From a checkpoint of a small transformer trained on Wikipedia: 133M tokens.
Each number is 128 + 32 x the weight over its row's rms, rounded and kept within 0 to 255. Layers, rows and columns count from 0. The size above them is the row's rms in percent of the matrix's.

# layer 5 attention output (transposed), 128x128, rms 0.0793, rows 10-27,42-59, columns 0-127
size [125  93 100 109 105 119 106 113 104 105 112  88 103  98 103 119  92  97 107 120  97 122 111 123 107 110 101 108 100  85 104 104  92 112 103  98]
[[ 98 134  95 117 152 126  68 112 121 127 170 179 126 167 100 100 176  83 142 177  49 127  57 140 112 159 166 130 180 117 125 154 158 158  81 141  85  99 127 196 122 116 115 103 123 150 116 114 167 150 197 156 141  99 137 158  79 125  99 133 161 136 175  83 118  94  68 136 160 111 162 121 173 192 121  71 144 151 130 141 127 123  95 167  91  69 135 130 167 159  98 118 103 116 153  85 181 154 152  93  99 154 158 144 105 154 163 106 164 128 161 169 184  99 104 106 110  80 162 126 120 131 107 128  85  79 129 130]
 [ 76 153 126 126  85 140 151  90 106 122 142 174 225  78 129 124 121 161  96 184 126 197 132  88 109 144 150 226  99  96  81 125 130 164  76 147 126 120 101 145 105 113 171 107  50 153 188 111 119 112 150 125  97 124 146 149  91 120 104 137 126 123 215 113 106 107 112  87 148 158 112 107 142 134 107  65 146 119 136 148 103 114  84 158  95 122 136  84 122 171  96  81 151 104  62 114 166 140 148 118 140 125 124  97 157  72  99  82 160 139 141 154 169 129 109 104 156 120 170  89 165 135 124 136 126 164  93 121]
 [119  85  90 116 136 147  67 180 100 162 155 127 123 150  75 134 148 105 157 126 162  78  82 131 162 128 133 133 118  58 175 140 109  86 187 121 137 107 189 110 160 136 154 160  97 105 122 137 117  93 140 177 157 125 139 175 147 174 122  62 181  99 108 147 154  74 106  86 155 145 139  82 107  69 142 177 143 120 131  90 165 130 115 193 154 142 111 101 170 158 132 106 117 129 152 136 128 141 135 169  48 119 146 133 126 154 112 133 109 100 173 152 126 101  43 121  96  74  80 106 163  61 107 142 118 115 150  92]
 [ 97 173 100 160 148 129 162  86  97 122 126 119 159  89 161 110 162 150 130 110  68 247 138 146 122 140 159 169 119 181 143 184  99 184 153 108 102 152 139 142 107  85 157 130 103  95 155  77  98 147 128 101 145 142 204 102 111 117  23  77  95 135 195 128 154 145  85  93 154 131 128 142  95 108 109  79 163 136 157 118 107 106 105 123 133 121 132 132 109 145 130 188 133  92 113  58  99 101 127  96 139 113 129 132 142  87 157 191 108 137  79 133 110  95 153  99  84 112  83 142 120 150 143 111 144 135 147 105]
 [179  86 135 136 160 110  70 145 107 129 167 137 134 128 181  74  77 121 137 122 117 204 103 162  11 137  97 119 146 155  84 133 146 108 162  94 157 142 140  96 131 131 149 149  91 151  96  76 164 135 186 105 149 133 188 152 142 106 183 166 139 143 143 135 130 120 101 169 150 125 119 150 128 165 131 113 125 142 150  88 163 130 163 146 146 141 141 129 125 177 156 161 145 166 110 164 125  88 122 140 132 186 106 151  52 158 157  67 122  86 116 137 109  99 111  69 127 175 121 149 109 154 126 105 201  63 156 150]
 [136  98  98  83  99 117 135 138 146  64 141 115  83  69 111  76 137 188 138 135 184 179 149 108 103  87 118 124 125 116 108 119 121 177 109 170  96 117  85 119 156  91  80 169 104 168 158 117 114 136 128 107  61 112 146 163  59  52 123 180 164 102 187 127 107  93 126 152 114  88 173 154 167 123 155 116 171 161 144 147 128 144 143 181 114 156 118 127 107 131 134 191 113 107 109 138 160 119  98  91 149 177  75 143 126 172 117 166 158 162 111 152 145 163 130  93 179 126 189 141 101 166 185 161 103 117 125  85]
 [ 78 175 120 127 131 142 177  92 113 176 162 132 137 130 121 131 168 191 129  90 131  79 177  75 127  87 149 184 121 155 154  69 119 122  83 157 119 147 131 177 129 137  67 148 145 119 107 134  89  98  92 102 121 102 112 170 207 116  57 146  80  87 156 140 169 144 125 109  94 143 157 170 109 117 151 124 106 107 158 110 151 100  83 117 165 150 128 150 102  88 205 147 132 143 160 142  81 122 185 164 183  89 185 133 154 140 158 109 109 117 134 120  92  65  67 113 129 105 111 155 168 149 168 142 155 162 121 119]
 [152 138 159 107 127 144 143 111 141 134 160  69  74 149 165  98 135  88 122  61 164 154 148 128  81 114 158  98 132 140 101 140 135 140 167 133  95 137  79 131  52 112  91 121 109 182 109 115  81 162 147 107  96 156 101 144 104 145 106 166 140 156  72 125 140 177 131 108 140 117 138 115 158 140 137  74  71 160 175 141 155 166 133 139 124 130 146 111 141  79 166  59 195 144 126 187  81 163 157 175 111 157 128 163  79 151 129 110 103 109  92 124  90 173 167  66 199  96 160 129  81 143 133  90 136 200 151 121]
 [144 119 120  90 113 102 117 152  71 184 135 164 154 139 124 109 174 140 166 131  95 105  82 148 130 170 169 132  93 126  98 191  97 145 135 124 126 181 127 152 124 130 133  96 104 191 147 161 190 191 140 113 161  90 154 147 114 102 111 160 174 154 177 103 102  80 156 162 124  86 110 131 157 188 132  92 126 121 151 122 107 108  91 121 113  92 134 150 134 202 143 195  76 140 121  76 126 139 122  93 154 142  40 127 145  88 131 191  99  48 117 158 161 116 173  91 158 146 127 140 113 130 114 196 104 149 114 127]
 [135 150 143 126 137  57 110 173  88  92  79 155 164 125 147  59 153 108 109 118  64 136  72 118  85 133 125 122 149  92 110  98  89 118 108 103  68 160 111 106 112 130 122  76 141  69  88  96 114 105 122 175 177 134 138 120 133 109 153 115 209 113 118 145 181 108 128 176 138  99 106 111 122 154 146  98 129 107 198 121 144  85 143  98 128 165 128 117 122 146  66 160 165  97 155 115  87 122 123 171 123 165 104  97 107 102 188 155 140 190 113 121  67 136 145 128 138 114 110 217 116 167 138 192 111 165 164 121]
 [193 101 110 156  52 155  92 159 116 130 143 140 123 148  94 179 114  86 103 126  98  92 127 137 109 134 147 134 126 132 133  68 171 110 140 155 176 137 169 130 129 151  98 117 145 149 111 176 131  82 152 169 109 176 120 140 173 124 155 137 120 112  32 102 131 175 132 118 131 172 113 136  71 100 157 194  58 110 164 119 151 112 123 138 124 118 129 104 108  60 132  37 168 129 165 135 104 159 136 186 128 113 159 185 116 163 126  99 103 139 172 139 151 102 111 178 124  75 115  54 136  91 124  77 120 121 132 102]
 [146  94  64 172 126 122 159 144 146 143 137 145 164  52 196 143 148 133  78 193 148  84 123 141 162 144 153 140 145 137 104 160 161 163 123 155  94 110 145 136  58 139 159 115 143 137 133 127  62 185 170 155 147 100 139  89 105 110 130  86 115 119 132 174 106 166  93 220 129 132 108 106 177 126 109  86 128 140  83 140 109 198 140 140 116 153 119 107 107 146 149 148 140  63 100 118  94  56 175  94 184 125 166 138 157  89 121 177 103  99 114  45 124 116 132 103 122 107 142 131  92 128 137 123  96 101 105 152]
 [ 83 166 143 117 111 142  97 125 146 126 120 111 116 225 104 126 119 144 148  29 143 167 120 100  97 114 136 127  68 146 142 171 120  92 127 107 175 174  60 131 216  97 104 151 165 121  94 120 184 105  78 109 130 137 168 190 160 147  79 160 153 169 136 148 162 125 146  61 145 116 156 169 135 126 102 129 100 126 159 136  80  54 158  88 169  89 152 121 153 122 133 142  99 131 158 139 161 152 135 119  86 138 120 148 122 154 172 124 166 127  63 141 166 161 107 122 147 145  86 121 142 143 149 156 157 169 110 158]
 [ 94 124 157 117 168 127 136 146 140 139  89 139 161 114 132 119 125 187 129  78 121 143  73 106 125 120  73 164 179 178 131 191 121 157  48 149 151 128  79 124 165  88 162 118 137  39 128  71 172 143 110  81 111 180 145 190 134 122 111 193 141 164 140 126 148 138 150 103 128  85 112 135 156  90 126 108 119 167 151 134 125  82 149  82 155 119 106 153 124 114  80  89 107 130 218 177 114 118 100 140 122 106 113 117 134 106  74 154 150  53 184 123 131 142 126 132 195 117 148 151 113 151 178 153 152 132 150 119]
 [ 80 126  94 131 176 176 166  72  99 135 195  75 139 113 163 118 151  99 118 160 126  66 124 154 116  86 140 102 129 115  97 194 137 186 114 190 180  66 138 110 166 146 119 130 117 157 112 101 136 135 100 122 117  91 111 116  87 101 124 132  99 110 151  81 140 151 147 154 105 108 152 109 136  66  81  86 168 117 107 151 186 178 120 169  90 113  78 116 105 194 149 136 133 153 159 152 157 152  90 104  76 178 131 113 145 135  92  97 125 133 125 131 150 184 144  78  74 164 119 117  67 142  89  85 102  85 121 124]
 [ 59 121 121 154 129 120  58 161  81  50 115 188 151 111 103 112 127  85 163 122 150 171 119  92 158 192 154 113 163  78 116 183 122 113  81 118 110 191 102 169 176  91 163 119 134 119 145 120 100 129 114 107 125 138 111 131 104 105 104  94 166 183 120 176 103 145 131 124 155  85 130 131 214 147  90 115 113 126 146 193 134 142 174  99 124 164 122  80 147 153  90 107 156 120  72  56 185 128  83 126 157 150 159 112  89 130 116 118 149 122 116 167  83 147 120 101 120 165 159 128 120 112 159 167 174  97 144 131]
 [195  94 170 132 125 161 193 150  78 109 157 212 118  74 152 155 106 143 157 152 143 149 121  80 174 157 165 161 106  86 191 132 129 125 149 104 115  95 193 148  90 142  76 105 106 170 141 110 150  74 133 118 121  95 138 117  77 182 115 138 133 135 110 126  64 126 160 145 133 111 104 116 133 164 158 130  67 123 138 111 173 100  91  97 134  75 160 132 133 157 112 113 138 150  78 124 114 198 133 193 129 119 191 145 117 109 115  93 147 175 143 140 152 126 105 161 114 110 174 111 131  76  92  85 106 121 186 148]
 [118  87 135 178 164 125 181 118 130 153 126 166 163  83 161 155  80 112  75 146 117  97 157 198 142 130 148 155 137 167 114 176 155 126 148 144 140  97 201 125  42 125 109 138 123 118 138 111  92 137 124 133 137 106 165  97 139 122 163  98  81 155  96 136  87  56 117 147 116 147  79  65 102  78 137 137 129  85 165 134 138 165 149 143 160 163 175 141 108 112 164 127 123  87 112  66 164 114 142 156 133 143 184  65 154 134 107 144 131 184 145  96  78 127 169 217 140 133 114 189 115 142 101 123 114 152 137  87]
 [113 148 220 121 132 102  93 139  92 174  84 187 118 163  92 157 187  94 149 128 128 111 137 140 124 165  93 121 178 163 136 138 125 159 191 148  84 167 166 134 178 165 119 108 166 135 153 156 185 163 112  96 168 162 150  78 107 137 142 139 132 116 142 124 158  68 117 138 138 101 158 119  95 147  70 137 106  88 126 104 126 118 125 132 153 137 187 109  99  67 128  95 128 130 178  87  49 127 162 183 127 110 155 153 121 163  79 123 141 139 130  90  78 131 126 132 138 125 152 167 152 134 119  97 172 134  56  53]
 [149  86 177 177 105 142  98 152 127 114  99 124 151 131  70 171 157 139  78 106  75  98 165 111 154 132 113 160 125 168 135  62 156 104 121 170  97 150  65 119 137 150 148 143 103 135  88 173 133  30 133  98 102 137 175 121 111 153 186 135 124 115 144 166 151 148 117 100 147 150  97 123  81  96 132  92 105  81 174  94 107 100 121 142 102 135  83  83  80 102 114  82 193  76 111 116 116 176 123 202 110 114 102 180 103 121  98 133 119 156 102 103 126  92 149 136 141 104 182 134 188 174  74 118 129 148 116 104]
 [164 139 125 135 191 132 192 173 138  86 170 136 120 126 122 147  79  82 118 126  99 131  71 104 157 124 132 143 131 106 168 195  75 162  65 126  90 135 114 157 103 112 151 110 137 101 143 158 134 131 110 126 160 132 125 200 163  99 100 163 188 101 100 150 174 170 163 138 184  92 111 133 159 149 159 104 185 174 149 174 122 161 135  90 166 146 140 152 111 143  45 137 147 159 144 111 129  85 144  82 127 123 125 117 193  82  99 169 103 105 145  84 116 205 160 111 175 132 152 133 159 103  87 155 140 145 164 124]
 [138 197 135 165 131  90 139  69 138 114 144 117 131 137 158  81 145 118 147 136  76 178 114 125 113  81 108 134  82 153 170 176  94 149 184 134 187 102 164 117 100 101 172 140 135 141 112  87  96 114 140 156 115 186 166  85 127 102  50  90 143 144 165 133 150 146 131 153  89 157  79 118  87  88 138 124 114  76 175 107 120  68 138  80 111  56  87 127 165 151 146 146 104 104 102 102 146 131 156 189 145 171 127  96 145  97 112 135 113 150 109 164 126  78  96 158 145  83  68 136  86  83 125 160 120  92 176 155]
 [115  89 155 130 115 125  97 117 135 121 168 127 109 172 117 118 106 118 109  91 201 229  89 147  77 110 164 147  94 148  47 151 200 156  80 131 176 113 147 142 123 124 103 138 124  94 128 100 155 132 192 149 182 107 118  96 121 114 156  86 179 139  93 153 132  94  50 148 175 164 190 107 110  86 144 132 125 124 140 133 145  54 126 136 115 145 125  90 104 137 114 133 152 182 107 149  87 135  87  98 145  95 104 120 100 136 180 127 106  95 135 168  88  86  93 154 117 122 140 115 137  79 144 160 184 112 127 169]
 [143 135 110  63 179 138 139 134 138 104 168 181 123 135 200 108  70 172 183  90 146 104 175 154 138 106 106 162 179  99  80 130 102 106 107 185 164 106 111 163 120 110 101 140 101 121 115 175 178 139  99 165 104 129 149 169 148 109  86 180 178 113 157 120 195 126  90 179 164 132 126 147 142 107 157 124 113 122 153 125 104 108  80 218 181 193 181 201 172 168 133 113 119 123 136 123 119 100 113 107 161 159 167  92 140 147  75 142 156 177 100 122 135  79 114 143 135 106 127 153 133 153 131 127 113 121 138 142]
 [186 158 154  79  73  47 143  83 185 196 120 157 172 110 143 119 135 156 140  71  79 106  99 109 128  90 135 117  92 150 178 177  98  78  98 151 103 193 151 180 153  76 129 134  93 115 139 157 102 112 126 124  72 136  97 136 160 133  95 167 102 136 118 102 125 145 185 122  70 102 148 160 128  67 145 106 170 136 149 163 109 137 116 103 158 130  98 150  79 127 145 149 111 167 122 134 119 101 113 170 157  86 155 148 116 111 149  97 119 130  79 132 171 146 109  89 146 105 133  90 123 164 154 181 133  95 122 207]
 [168 130 143  62 164 138 139 171  99 105 170 104  98 184 125  96 137 119 112 110 152 127  97 125 184 177  61 126 146 128 142  98 105 156  91 129 145  63 162  78 117 109 157 172 156 180 146 112 157 188 116 144  99 116  88 114  89 146 167  63 155 131 168  95 189 154  73 119 135 178 160 109 160  96 140  96  91 141 156 142 116  97 131 159 191 123 118 158 121 121 123 157 140  94 154  46 107 155 135  38 149 150 118  57 142 143 141 122 108 104 115 174  96 168 154 132 173 107 109 115 116 134 156 126 100 152 137 110]
 [132 136 218 225 137 153 110 136  89 147 138  97 167 205 126 163 137 116 104 106 178  75 191  94 105 140 128 164 133 114  68  66 105 149 136 141 154 132 141 143 110 190  83 114  98 160 120 131 122 158 155 122 122 138 149 127 188 158 167 114 134 152  64 109  67 145 145 135 166 130 118  91  78 148 139 127  55 133 130  87 145  87 151 203  86 159  95 103 114  94 129 115 139 122 164 108 151 153 107 167  83 111 108 138 161 148 133 154 152 135 158 152 102 107 139 110 112  85  82 144 176 135 107 157 138  89 123 107]
 [ 61 144 125 100 164  78 102  59  93 160  99 169 128 174 116 107 162  95 114 158 129 124 135  87 146  98 178 145 129 109 117 148 129 149 112 153 126 104 144 144 149 141  62  75 146 152  77  77 124  84 155 188 150 212 148 147 102 165 145 170 104 153 106  93 138 136 144 142 191 138 145  83 161 155 218 189  84 102 144 152 103 165 159 127 170 166 124 151  91 160 156 113 102 134 129  93 135 114 100 177 103 186 128  84 154  97 159 133  98 117 124 131  88 117 128 136  76 170 110 136 128 160 146 102 134 172 100 138]
 [130 156 125 120  79  87 137 124 149 138 123  70 144 188 143 102 106 100 162 104 180 154 151 179  53  75 116 145 143 110 122 149 107  94 128 104 150 153 197 116 123  81 134 104 195 123 125 153 169 169 135 131 156 147 122 107  85 111 112 158 125 105  85 111 118 153 107 100  80  72 126 131 138 149  54 122 172 126 155 139 141 126 146 108 102 201 103  60  77 119 108 101 164 154 147 176  83 125 105 198 113 110 107 196 125 158  91  95 150 178  92 126  95 176 142  95 104 116  90 115  79 102 137  86 164 132 129 128]
 [135 105  68 172 126 174 111 139 175 105 148 137 115  75 196  91 141 144  72 154 107  89 146 121 183 141 101 144 164 145  70 164 117 135 103 157 160 134 140 100  85 124 185 127 157 103  83  95 139 156 130 115 160 109 162  94 118 112  96 122 111 126 148 173 139 140  64 169 140 129  93 117 175 100 134 104  84 129 120 108 116 177 159 140 123 145 107  78 161  95 160 177  80  74 163 153  94  71 146  90 172 157 184 127 115  85 127 151  93  80 128  52 145 103  92  98 127 117 179 174  85 147 113 143 107  82 108 143]
 [100 142 154 100  93  74 132 111 161 152  79 107 155 200  93 175 104 172 171  91 136 183 135 118  89 113 190  71  65  83 167 164 132  79 161 152 131 158 100 157 169  76 106 135 123 142 154 105 164  62 166 142  95 138 111 110 159 199 114 138 100 159 141 122 138 125  85  82 101  97 146 118 122 158 132  87 139 121 118 154 131 105  99 121 160 115 181  67  93 141 100 152 161  82  88 108 163 136 140 141  91 118 159 145 114 114 168 126 133 102  64 140 171 133 120 103 156 134 107  96 123 157 151 170 109 173  84 185]
 [146 121 149 111  87  72 139  92 143 150  74 125 149 171 100 181 134 111 131  74 100 142 124 110 104 138 125 117 131 106 159 185  86 104 112  86  91 131  68 133 131 171 112 147  96 109 157 137  95  91 164 141 128 144 166 147  92 190 198 146 164 128 148 173 115 156 144  97 106 114 142  95 129  66 108  91 175  92 146 133 138  76 105 128 150 141 112 105  76 119 120  83 187  74 143 157 169 164 157 183 158  73 120 102 190 151  76 124 156 137 108 103  93  92 142  68 135 118 140  83 149 125 208 153 128 141 170 113]
 [130 107 109 128 156 176 134 115 101 178 127 113 155  56 193 161 155  70 106 150  94 132  97  97 134 167 170 117 106 128 151 129 138 172 103 175 140  73  86 111  93 158  95 144  65 174  96  64 139 111 167 128 150 103  98 119 186 107 148 104 112 102 132 164 133 113 105 152 150 118 132 121 105 117  85  48 126 158 155 157 153 106  70 170 112 119 119  73 155 131 162 153 145 141 183 131  90 180  48  73 138 105 119  80 122 166  98 145 149 123 155  98 133 145  87  85 111 104 104 100 133 106 103  81 121 127 184 156]
 [144 136  76 118 108 173  60 167 133 100 203 187 127 170 157 156 123 116 160  93  79 144 157 161 155  82 131 146 130  93 135 126 135 130 103 148 189 143 124 125 107 224 147 137 189 108 155 129 102 137 114 158 113 116 111 136 190 132 105 146  94 148  99 123 147 154 101 136 118 114  81 150  67 139 195 138  62 100 141 117  96 158  45 159 144 127 137 144 139 169 137 140 111 144 168 171  97 124 105  89 114 126 133 129 126 131 102 172 117 176 167 171 157 112 127 116 119 114 167  55 146 125 107 127 107  40 114 150]
 [187  63 178 172  89 141 159 121  80 127  95 164 105 104 102 111  75  81 130 123 101 110 121 163 133 182 183  98 130 146 193 177 114 123 113  63 123 108 159 130 140 213 110 119 102 158 119 149 171 118 156 110 184 109  93  98 105 185 115 172 122 127 143 119  77  96  98 152 143 129 118 107 138 151 148 148 125 142  73 107 168  93  85 140 110 130 142 138 116  93 156  94 146 179 139 148  94 192  72 191 151 129 136 173  97 160  87 113 147 147  69  82 140  89 109 124  95  80 149 105 148 100 154 111 137 139 140 124]
 [108 100 102 177 137 128 137 143 157 126 130 121 172 129 196 111 111 142  85 120 117 103 157 133 150 121 117 153 146 167  73 176 178 112 156 161 177 132 117  82  49  83 115  84 121  87 140 110 100 151 167 123 129 115 164 136 113  96  79 126 108 134  83 144 119  72 139 124 145 104  62  64 158 147 108 127 148  96 132 122 143 181 149 113 153 181 164 111 100 147 148  92 127  92 104 124 117 123 142  55 138 159 211  77 132  73 147 134 131 131 162 116 137  93 159 199 155 150  97 221  87 144 100 127 141 176 134 138]]
# layer 5 attention value, 64x128, rms 0.0769, rows 11-28, columns 0-127
size [114  97 111 112 127 101 113 102 102 106  82  97  96 103 120  94  94 102]
[[143 132  76  49  85 128 220 121  97 115 119 194 173 140 169 128 182  92  92 187 147 140 123 150 134 161 145 105 214 100  88 180 113 153 146 116 165 139 144 162  84  98 148 113  83 106 157 159 110 119 141 128 129 105  73 173 130 121  96 113 148 125 156 119  86  66 137  83 159 154  98 123 164 128 142 170 155 111  51 143 124 160 121 102 111  72 191 113 153 120 131 144  84 131 112  84 151 130 107 105 148 112 119  86 155 132 135 127 108 139 163 145 124 116 140 143  92  83 128 130  96 112 177  81  65 105 125 144]
 [ 68 118 178 113 142 111 105 111 121 131 125 132 141 172 103 128 121 118 197  89 116  83 111 172 117 125 128 169 130 124 104 127 125 111 140  97 149 110 178 184 157 135 150  56 109 120 150  96 172 142  90 123 129 124 169  76 113 185 147 117  74 203 143 151 101 138 101 106 160 146 109 108 111 149  90 135 105 103 137 148 122 136 108 131 104 133 175 119 105 112 203  75 145 118 136 216  86  89 165 129 138 140 131 147  94 147 127  76 129 160 104  87 119 139 140 125  95 159 170 164 110 118 141  57 178 111  90 242]
 [165 138 112 116 171 142 169 152 100 192 134 130 145 100  99 193 168  68  79 126 198 151 165 157 142 148  90 145 144 118  92 102 145 120 145 114 140 130 153 151 167 132 128 139 118 150 127  88 143 152  68 117 119 138  99 156 156 119 128 136  95 131 119 122 163 131 150 124  54 142  98 143 146 203  79 161 139 188 101 113 160 138 108 101 122  84 170 158 132 137 128 153 131 112 107  99 204 127 168 138 192 113 154 186 152 183 156  74 110 134 101 177  63 121 111  76  97 159 115  64 103 104  82  96 115 159 116 169]
 [168 126 125  70  96 180 166 195 108 151 144 174 113 136 115 174 132 176 176  79 139 118 103 146 104 118 103 107 197 111 180 112 120  98 126 187  63 133  87 150  98 183 123 121 147  92 149 144 105 139  74 105 115 167 136  90 143 107  53 149 106 110  43  72 153 165 167 107  99 100 137 134  94 162 117 133 131 115 212 131 127 172  98 114 134 158 129 155 111  96  93 118 130  98 150 130 172 130  91 151 116 110 146 139 177 103 150 104 119 137  78 121 178 159 125 122 139  92 171 153 132 154  96  91 159 142 175 105]
 [ 95 153 145 105 164 122  95  75  76 129 159 161 158  93 137 169  86  88 120 132 123  90 137  63 115 139  83 113 107 133 134 116 127  96 124 125 102 122 132 134 183 152 133 161 101  93 143 151 110 141 132 138 120 135 129 114  94 141 184 129 138 142 124 142 115 143 107 156 125 189 100  63  96 133 143 113 131  80 177 135 110 100 172 118 136 142 174 153 181 115  22 118 119 110 118 187 110 144 100 130 148  89 147  36 170  45 102 136 111  60 110 101 147 128 158 130 126 161 105 162  74 135  38 131 166 125 131  82]
 [163 146 145 140 136 122 106 146  67 110  86  79  87  82 115 144 173 108 101 159 219 133 138 134 131 108 143 124 176 113 139 107 107 108 129 125 118 119 148 130 152 140 153  94 122 161  84  94 111 148  97 119 136 102 149 124  60 127 140 128 133 170 123 120 149  89 128 125 101 145 100 128 122 108 110 117 109 117 149 123 128 113 145  80 133  96 136 101  96 152 107 112 137 137  72 129 101 133 150 130  64 193  94 223 156 153 122 152 100 184 229 155  52 125 133 178 149 127  34 148 138 160  93 141 146 108 178 202]
 [ 62 148 156 152 147  60 160 124 205 106 186 113 114  63 102 172  96 161 140 154 118  66 117 139 133 116 175 178 103 140 135 126 139 173 150 113  95 133 111  92 109 143 110 129 124 108 171 145 144  94 156 160 101 196 131 119 199  89 143 136  47 132 153 119  96 169 164 151 156 135  67 106 110 144 143 129 123 135 109 145 133 144 197 105 110 126 125  61 111 126  86 115 163 139 155 157 174 127 106 137 156 169 110 176 155  72 131 136 174 115 162  92 100 116 102 163  87  91 164 103 173 122  86 159 166 118 132 146]
 [112 129  53 133  76 114 212 117 129 131 101 157  64 113 108  87  70 124 129 184  83  95  88 116  94 131  98  69 155 169 145 144 148 121 105 180 124 124 145 175  99 121 138  98 121 132 113 100  92 112 155 145 127 161 107  92 135 127 119 131 147 146 145  95 120 138 148 112 100 173  90  15 117  80 122  65 141  80  66 126 115 171 116 123 125 115 139 113 179 104  96 109 151 121  62 149 179 134  87 101 118 122 123  96 160 154 135 105 146 181 148 135 149  70  91 162 121 101 108  59 148  93 146 129 121 149 139 117]
 [160 152 155 155 103 195 102 136 138 206 152  83 139 133 124  90 172 220 153 108 122 103 113  73 147 145  49 131 115 195 188 103 154 135  83 108  84  94 142 202 195 136 138 165 134  84  76 115 146 142  90 110  97 122 177 142 107 134 100 115 131 146 113 141  76 153  88 125  92 130 104  95 135 119  95 170 146 103  70 129 144 151  91 109 134 133  36 109 110 119 105 161 156 115 127  94 145 126 107 105 158 114 130 171 145 189 127 144 136 139 129 120 130 152  99 142  99 156  83 146 145  98  99 104 128 113 171 110]
 [116 120 151 134 119 131 118 147 100  86 136 126 129 116 126  87 108 198  99  78 140 154 152 145  99 122 186 169 223 145 146  89 184 107 117 130 112 135 105 108 153 119 123 136 147  84 106 137 140 124  75 127 140 129 165 111 161 148 107 124 162 124 180 194 105  98 116 112 163  87 164 219 136 124 141 123 122 156 145 117 136  85 218 129 149 165 125 122 103 112 131 121 160 162  90  98 154 170 108 147 106 146 135 138  73 163 155 133 131 217 121 102 154  76 146 165 154 132 145 118 157 144 148 161 172 147 166 232]
 [ 67 112 146 157  76 116 102 121 181 144 129 122 108 127 144 146 128  92  90 105 121 218 152 107 140 166 144 110 140  92  68 149  95  50 180 130 106 120 153 112 114 155 129 142 124 147 110 157 115 137 172 106 131 106 208 166 111 179 129 122 141 108 142 125  92 110  87 139 138 127  88  95 101 114 104  99 101 138  88 150 123 145 165 121  80  59 177  86  53 107 178 114 131 143 105 116 165 128 134 140 180  85 186  61 103 120 148 122  93 100 117 116  55 128 100 135  92 189 161  93 122 125 153 139  94 153  99  97]
 [170 112 142 134 167 120 163 100  78 166 121 116 127 121 103 141 157 113 104 165 139 153 117 144 113 112 122 115 121 152 149 119 141 173  85  90 134 148 118 180  92 140 152 117 113 138  93 150 128 136 115 112 130 125  32 144 122  50 115 129 133 129 140 106 145 119 205 131 111 106 134  86 100 126 134 161 133 102 208 116 126  88  98 128 168 142   9  99 190 167  98 126 114 133 133 117 100 124 170 116  73 160  98 173 197 196  92 110 117 174 175 130 137 105 119 137 177 145 102 187 117 130 178 154 165 139 185 136]
 [103 122 124 152 124 159 130  90  90 134 117 112 147  90 228  88 131 143 140 177 138 138 125 202 130 152 161 135  97 106 133 123 191 113 128 134 143 110 144 172 110  63 152 166 102 149 121 107 118 160 122 115 120 119  70  96 139  34  48  86 148 140 160  56 157 113 139 153 148 146 102  84 120 213 144 107 139 123 184  81 162 119 104 122 109 144 124 171 165  72 167 131 128 113 127 131 129 144 174 116 131 185 124 165 125 146 102 111 112 186 149 133 110  81 137 137 113  94 110 165 109 124 113 101 152 125 112  52]
 [181 126 109 115  80 169  93 130 169 109 144 162 150 118 141 121 141  64 162 129 155  92 108 157 157 113 131 180 117 119 111 131 120  70 124 141 152 150  54 115  50 122 135  56 141  94 145  93 129 116 129 120  98 168  56 132 146  71 146 159 159 202 144 131 144 131 143 156  80 142  96  54 120 124 141  97 105 110 175 145 117 148 112 162 138 145 136 132 141 136 146  91 146 119 117 131 137  99 205 132 100 123 104 142 155  46 155 121 107  68 185  75 186  73 121 107 138  96 138 156  90 101 189 135 129 136 130 122]
 [127 132 135 103 136  81 181 159 125 119 115 123 151 129 128 181 121 137 136 148 102 118 142  77 129 108 107 142  58 180  96 119 100 185 152  73 113 117 156  91 220  88 151 139 139 170 144 137 131 137 155 149 120 104 122 131  56 117 102 116 108  79 149 174 123 161 133 122 108 178 123  85 111  87 101 113  93 137 192 114 100 145 139  92  97 122 144 158  93 164 169 166 136 116 147 163 141 135 140 131 136  83  82  66 167 103 160 138 138  96 100 167  78 132 143 149 175 137 164 215 110  81  91  76 104 198 113  85]
 [101 114 108  84 102 121  86 113  59  93 118 144 134 170 130  72 119 119 107 104  72  84 118 147 144 168  76 139 109 109 138 106 229 116 137 185  88 146 144 123 178  85 110 103 159  56 109 149 176 119 143 108 149 136 167 164 151  36 128 113 182 107 122 137 150  73 161 111 176 176 130 178 147  69 182 133 150 116 141 146 129 119 155 134 134 155 109 126 120  96 137 148 156 115 139 123 133 109  97 101 161 114 104  88  88 151 178 119 113 192 110 142 135 126 140  77 165  86 125  60 114 151 109 122  84 138 102 143]
 [168 139 142  89 151 144 107 122 126 142 127 148 111 120 184  83 107 114 189 103  69 145 141 100 106 164 117 136 204 141 121 117 111  63  96 122 144 121 178 133 157  99 106 146  95 115 118 124  76  89 129 109 144 184 150 171 128 194 124 100 189 118 176 186 115 130  84 108 105 100 101 141 125 163  95 125 107  90 131 134 132  91 150 140 136  81 128 182  72 111  68 101 128 119 149 140 156 154 144 129 240 130 163  80 115  69 125 121 101  73 127 107 124 191 126 129 119  80 101  83  99 141 124 131 171  75 129 111]
 [112 133 132  56  56 189 102 140 160 102 154 159 167 166 126  63  92  57 110 132 155  98 141 153 138 122 120 156 124  85 105 127  72 155  69 131 174 111  84 118 104 123 144 146 118 128 179 117 145 123 132 129  90 116 126 133  96 142 142 166 153  25 163 164  81 107 155 152 195  86 139 155 108 143 100 150 108 157 114 139 121 142 106 106 118 129 220 134 162  99 160 163 131 135 146 152 106 158 118 157 134 142 120 120 100 118 152  65 174  77  59 106 176 108 136 126 118 121 134 140 156 100  96  70 160 126 150 146]]